config = dict(
    n_kv_head=3,
    d_mlp=512,
    activation='tanh_gelu',
    norm='layernorm',
    norm_place='pre',
    norm_eps=1e-05,
    parallel_block=False,
    init='normal',
    init_std_qkv=0.051,
    beta1=0.95,
    beta2=0.99,
    grad_clip=1.0,
    schedule='cos',
    train_tokens=143700000,
    dataset='wikipedia_en',
)
Each number is 500 + 50 x the weight over its row's rms, rounded and kept within 0 to 999. Layers, rows and columns count from 0. Numbers have three digits each. The size before them is the row's rms in percent of the matrix's.

# down: layer 5 MLP down (transposed), 512x96, rms 0.231, rows 158-189, columns 0-95
# up: layer 5 MLP up, 512x96, rms 0.229, rows 159-190, columns 0-95
down158 095:546489433589502515522477550445601450560518525520480517426606508514529497549446469502514434559489569498506471477540601497501448476507497478453527528517489501468423566557464450449520482555460575499401615537424434484491403427536470487563485555489523512515606439495612417405485512461497509437
up159 088:372475600472537512449504552529493464531519527528476460579482577567591545522512416465616468471516491449520547533414468472426545539505439396518509510465471427517560470452570388535540522564483520486441530504521477518516505479512427441489448529572468549485516574496463585473531572477524397575
down159 092:579471488475529522553497488463488460593432452506556473421475447501425400521468592537424521473564542589489434558569501536619541552456507582562524481514532622444545484527428562505486467482490480533520473588526451514576487594498546535561480490525484421484501425562552472483468558505423540525
up160 095:471554561422430436518477440520596443437405531512406517462471445525498430476515548461574469480430514435441524554423593561461480463513552517585530559552444485468571551433453514426522487545499519503516441448400556552434500550522480431578466477473400461525505488496531547547526513574497540553
down160 082:574379574581515470421411530479492565578504514523573545509463522499472541499443537466433640451562455501488523551499535444556565508574432483397533492498522497511519529485533545534496565523521511523544551523512431538571498457497490488377484526521500474409558451460545511370514453493463579479
up161 093:489495483513505557509514371487446501524505502521484459509468476502482531640504513546484436437571524469556437469554484488461556550507558503521435444507493430596589391593449583445528528413472532520388483488522479573491494469461593465430541515523521478516485510569438492535582422490509610536
down161 096:486473450555409491523502652527507617479516617502492542454502492543514520437555433490543547488495486494535582477475567444554529470470439458440395559526487439417468497518505420581518405492477470544478531478498496443527498460437465461546477473527464498514556532448417567453516485507389598442
up162 102:436499505501437487589525493555594526545514482484467502407484573473460413506480493476485587529452584512449470545396523542399368470518515434530567530464517472398480466434581543591499549474500493443553471565588456473547488476552416520512444574556558510580481490482515478451546439493492510510
down162 089:536569487455400517471535523495530540483434469482525498512546480381456505529500490611466457458552576600513449425469536471472458514535414524517495487493584374482549479560509455503518495498459487560549480424522551567503518489428588487498509458399425488528585486512648412468464524526462452497
up163 088:499481508494556477528510425494418533462505517586505533566528430499517562545450607500461523601511498485539471456490436528494381510438536576520549474493552545495450523443509396499440498449448434465418589497455439560518516520544500494479551513420511516403446465534372545438433526503516522619
down163 099:440495493512427481427459456499414395529540476413528474429407508490517459547556466479495481542458549493579511593554401584499563564545466380511548432558501431518536497453424522538440445484493507566527519491552539509621434493494457431477423505442530461516499542498581462548521486484525495422
up164 114:514463430481528425433392451422401472529528418579495477505525490489446541542447513476499543381542489513485454473517463546453532437392468501552545463472534565575512544593475519601474520552590540571475507480475451600501496452490496511376562529508537581467559572488484560482493482498523498549
down164 130:494517389504446547547555490623530654455444499474491504451479489544478461483595449522415519462525486532503549489403452388417477583560465491437545557472578491407488517508569501535457517484498459456515547514486521471515407580515553460535454532423502520531472428553552460463473508482450463545
up165 098:639539502518489583527503418485532393520478475382580553486494488387512454500418595576498470452455592479476460545528513540592559513465473572574412552505469478486540471529493467457500528407506591481510599499499458495476459450509464452565523470505508494585444507478492416544508486531510498529
down165 109:530458501395499466520483497488545500595509464487501452531486463604478505552595438491509520510449490426458455479580445441438539571494488550528512511468534510454484579501522489466379512523529494437564496547430494575522474564476480448413548524480426342600497441484552406521466452417534474546
up166 102:505450504520516524396472444514440441472548497429492486542510454516492491540506579491450518549550500457552517505529547555574564537579523551512434500520455506460463494377506535473511540428481544515482550592434572506565434414487493513586560446379440422460471404410481496508501549616462473436
down166 093:433531557519562512536430503495559448537453459538413578430485551540514464418579563521449546488609539444534501516422509499422531500488424461492529515480514489401440504578488589520463476577461443538532459413540455463466427607456506484521483526426609475517456552501468489551515580466562528550
up167 099:514529480564510498438554383536479464505486493563430480560490563571528496451399521528575504492570566462539392463470474527561507496504486546509625448468519506538422495572442545518450554449481477469442615535461473498583465518502605455516478433451553460512523496612554521476514513606559505506
down167 108:475410540515493484574587499465577599490526551485588543476511403464472485495574504492523461426476410527430576570492495436541528472536428427558485498542475502518518513393459448489525421538567518502541420500511520431414571564504391573512478547512456519557430474426600497537515519502475501471
up168 109:533463499427461447427498585536538581489445516548564451484517493446531597498481473585498451509496556539488563574580550540545428499546474543523475408506504467530418545390617553473456535437487416555518472449527574576531526512557449507495540513553446521577508533517582399536544492567469489465
down168 075:463453502491454490506507566537493465499518560482524509468558462615471504525482371508535479483422493443572490451532519528466517457361403425571532433554578431524500473492458506452513427466527581504434553491472479435489470488453494475565534485546565521493443453498594608455472470479516364431
up169 106:473521570595501586597516449527514446515516479451509599568507571465621507478496563477581533519563482421507551459461401550473518536472476463600539415386475485510469505530563421511542551469527514482462522531557464527500448530558476475485526458458431576541543506556411540458493457496402444490
down169 100:510472548489532451440394476465416449475463492593575514488547545489409502547504510487490474508466392549451498495535459629550511477463543570439443509537600530540591495567454462486478408584560476580528516477537492550524521534463490500467465440561590442509590608464541463541523534550473470508
up170 103:487424389600495559462508518444574418578501506506515421505505488513519578442509507474497503533511455478457506490429432564499551520446466521504528480598514534441436599519462571483474464429498502451587521529538501453508459474585477528594523425420612463454610474477472498509525397547502573512
down170 104:565554549493471501496511433503530475504550489562516534514496523385463525479352500460470412413430543536527607491503528529491528454499466500572505484426471503546520518565416481516437560569510520565583482494423489582551540421532575547481594463475453511575497524509430510410414590469494532524
up171 096:512518461466519510492523467395442531478489548502534580548471479467519426443507469546391560426465522461560510485539541589534500497516528546493555536547359473593545447473501550572423509416410491511473452452483443486501433591503521500559565505493576475506513476410494510399464488538509620571
down171 098:491476574497456460455472513480535515489537616492455521455452501485492456527375451480502514460454597489496530394530436488505469494552455472562563481561522591620529545511479537624586624380493494529567475542506535530488453475441550553489556578514505537569544553478478524481510459456514554463
up172 091:548431512506485547515503539482555561489444542508469591478529376532513575513465432495493511519530429468464535433431534542523458487584559544577474418485493559500443519406434552563461528556461508543431492537485579423504486490502535377590388577503411532452514513514434535545482464505556430522
down172 097:530515518543604495475484514542470483513512489458432444572614467484418431561456570571423472504533431522630531586536576464474439480475510511553552473519510513418504490531501474513476595504540438477429477457426541475501548541568493535442566503507529528503393475436615560505475414450453473473
up173 093:480460434495602470508494489545435457466395526493445561508495530614509419511484547510518543492393513499518413535432540555467501518556389480525632506494479486447466452524535543471386467480451456490507411490514489539490405452466572484579428517526463434521488489550560502466521530448551510610
down173 112:455515515462431500575555491427470413539516526507446552532472514433562496526574500529463417527547475506429580427575492502527535568571582496448496497537429434528505456400522477547530481496479514486521523500460555555514626544486470486496556539438486620469460403490485522482526466541404403387
up174 094:566514508466539584534523606534522469495556572538497512495497521468443508442515463518534566489568380528504482485506530461561524472441530591496543495472565539587416568470458474505528541601552512571502503566552574528425434503504411580477464543525552418430429557441450459491564528497580564429
down174 081:515441506479423374427424534418525456564544471473485526534488434538490404488521525482512542504433448530504434533547438586425476510502526416527513511403550477507553477495567460545563563445509486405497507494457394573557508516500485495540508559426451552475462453503541595495533564588438433559
up175 105:489481610510479427555525403517419524542421553570461473472517451516497426515511447501463565544481437603375502466469482437517488492568504462457492525529473536574470468538596519517512607579528465500566464418506490453459546510522531451595494500444550558579584515511593473511446480564447453508
down175 100:505532555498435549553467568596473502516534533543533486464571478388588485613601484546456562392476474487403505545516546413496538470539431489511546442484483440556513526550531520583500528555516442459514509375519488444544570468516561556473498588502468488461515382528500444494544457514457502525
up176 100:498465602355563559436462426436527496451487570468471463533531495521499480511458464536540485512512476522540430419517540484450540447496430515580495492492529452457528486494474515332633462557553496550549553472477497489506508437579443474524562538570542462514515478385533544525541593462467488512
down176 091:497482431537520485477381507536533523467437466425485478490471559502500515465440564482460594512471496394399612401458552532476528540495471524513508596407562529485469564512516510504505534614405406520528500527453432499525458530554517450502600420491530489488517468569397483505469491539526555433
up177 098:533564514411472556553425490464480551435436523529540569553482463487480477445428487477458505527454494470494605512493423594457404518610432614449531479391534402462465505531532512392501485534468535433556469503508533569476560435489510477522582505493468513582547482546543555408500456519497474512
down177 109:473486366566433443395588546615519463542528457611491497481522494509450434480481374467498479493451489458518540436504486491524534449428620511494525523554503509477531527530524508579479481441529493551461607528429497490513508550479489505448491410498504605483547481486493456598438529463508594502
up178 089:552498486462439524468511481555501491559541364544530441547454568457505428560513440481453447508487562524468491563596517492455527336552477397543468500521453456528545521501519473480519436482442537469455597407481377539426534513540512524554506475440503585507505541539485519513556522544611488481
down178 090:528475484470483514421469576497528483460428457530501433530482511503438464571507460522395517499570459464555490492598438463608451478506538440498564489633519465545599469572478460537433474515466530541558568553518535524514579608502543526422430522439461478478442496561513497561397450488459530419
up179 090:526555460481483504447574453520561468553498462421429540514521543412568498435482469555598529445468503513568481548540574421497547531472524437467504432550472476512474600561526545510483546502474553454440595504517608526464457563529450462492479388548439553448528455447475515542522557588472619452
down179 080:586455440486535489545369604529481448504632419478450473500534428460391411588498440553563500450558441487498534387490502460545499449480474503479515544533540464475505537438464455605517473538526517490468448502498461543531514390506572555528534514520556418494523481501471484488495536451435542562
up180 105:523514517522466461445488432471530566526455528497475394555404540587455471488495557497515489458463475479526450576499375456560455562504537520442522524482525473493542425494630526418504586509465528437496506434443437485529462462504508452576531463522407433562597525570468519515477387554501551581
down180 124:556469563560498479404442534530574362465548536510470427506471514553419551460502547550512502498541470487610416515439500545554453514512452568380578464532495496501477554596485436525535630452537484505518433555519471486527502501511493490559411494418398499561460459514517454507507568496466527516
up181 105:469477516446569478505531479510551453571574522536451586498518510558417497472484560423506486477584408432493544384561437471465500472553553517509515410556459582579519613557550512428400421481472518520461502502514454563511412492522481580477502452456518482426528610514497520559440466516542472523
down181 101:536507463546471509516475519600512511404512527465539505541491508456559439615508571533440436472476577482463394591414524503393500579485430455490560553495538535460520467433435488588474541473501528552517365525470536441449554508515530453513555494497524492518522448449455428532410459417459429484
up182 089:347470510477513529418466549556430557551427528556471594585466493480479483427490485432532525535531480478528494645524492471560540540532471466529560493544479506577484536406413544503571522566463512493474484502458527419475477537575471515527496403402522517439512474459595478550450552443479472531
down182 088:507563417377493437525487453496555512459531511495572559430452465518436499615512480528536502564478527520551441415480573544514415445441581539493608519542506457522507528574559501456404499409480468500522515520491530600528472556459539490512510453557470461593588517532420484555521510557581459475
up183 101:554411549499635527466567532495520494520517579564538597423512492529447513460467471470433546506546496440502466460555548577546460492548498531435509511408568510477443452497546512458489527531476346527510413464501417558516519538462462519474462531500560520466543480433396434428527468482523581588
down183 121:498420586422511479511457532439619459495514523450485494462582419542471498530612542519538527537517513513539441505590481430589460507466550488478543473492444501546495543428490532510513443469488601490498513498499512452616557516503572573475496474519572514553413478565565499505510485536435329541
up184 096:476519527451521502467475483465538505504471564603553592506392503438511479440484516458635511528506538457456509454462513568484574544482440504484359469412519547503385543379552442520590495519531567489485506460511454419521525528510482495481449534457490452538541526428429480483480501544628503466
down184 105:572458457527511605423599509552581449437482493590533506415488534437522495481465501431519499443472549508442582537511523392518392440504486536501585426492575464503382526552478504572519449456513520578547506441510540542525516523473507489507439435466526452489449509529485560427439528489486613549
up185 091:456562456487482432556412488570407510505492537504498532516451534443469438458475489437633483512470505498501447482509405464444459549452470575605557488569473516551519504547523462520502462542415479380534587596468522514512443565395536532516536436567447480455503506534466507513540409461596503534
down185 084:475449542485509567477538570465589435460525476468529514470530442528558497507604471584482471567492517496458548493598528519453591365530461445488475497397423456492476471495591481514450568399436581497519568435511463478546471449518493462488593507452582588458435505559511502534542475471459526434
up186 100:529513484495539512480442406440563430465484506495487551538476536457486476496464476602517537465450501481531557436585480550558493535518505539412583494554491480511459529516519516476324464390511440537623459594548557523472468431429556476432554462470491537546466485406480571564453495498505538553
down186 107:572483518474557516447394529523492506577448514337481450516534613471445527476453480558529410489501521509472621490473502498566526535497456448436570516454489464479598379516571513446536501520491555574543484438504546425564529571481461515525505539469532462512560546451568478541467485471408480521
up187 093:379461471441434534536422419508503495530457540546529459466522407486490587519525456567388500489544427421473545632376474509510514572531532463480524529426527517455539522460543561438557534501495539577490467568490497527417465515489430522540538556488520500493557516632468522504555452497452512472
down187 086:483537456544464528479537549442492429527534449505450586515469535442491465556487510438472480406501501409489533504468521576513670522429439463469500458537505470447484508533457576476462559479594477523458578585394607523445450403460510541471470477536536566511537507382448483494516529541518549545
up188 087:542466557542531452509562513473556515426488425612535531459428524526504526512560491495552471475443464506513466517590521436419500531450385384500546431504559583560571502554545490421460453420456563547480551496526545453508356411465575477430524525564516552443547494520490477504507473508465485484
down188 082:507509461388561506549484530498539468543538473471501504526495436538446495535473461485480508462570432472468499458398524503448526533496589591502485479496412419410418435356538550508449546564506505418541474459421443579441526561509467530452474460476388484483525561479548492442477440562484535596
up189 092:561484479486438514418582538521486474551510418520499550501498595588492572485489423528448492549513465502406434506527518517479521439532502460494520635513461472613425488479484465528393486424482451488529444517428474495484541378500488443469549593498470553432466433487588558478475579496474478582
down189 089:462563517547525476458438462491484442378536534576566426579595539427479521488399553506453405448496546443503514472430517540491398516434507504536601486511567592479520504523478451405505450576514453557517477400471542554473422528526510547461480462524490408496496512458445498438502504462489483419
up190 092:549502532522586524484482511533567559496508475523560457505505463467472553496438520420556531542490407344496493437581523573455529520529504411543533468491511600548437523481537491451488583510496496510567407475484487498608480512450458479472452549444496475453634593420411561473507509533564461497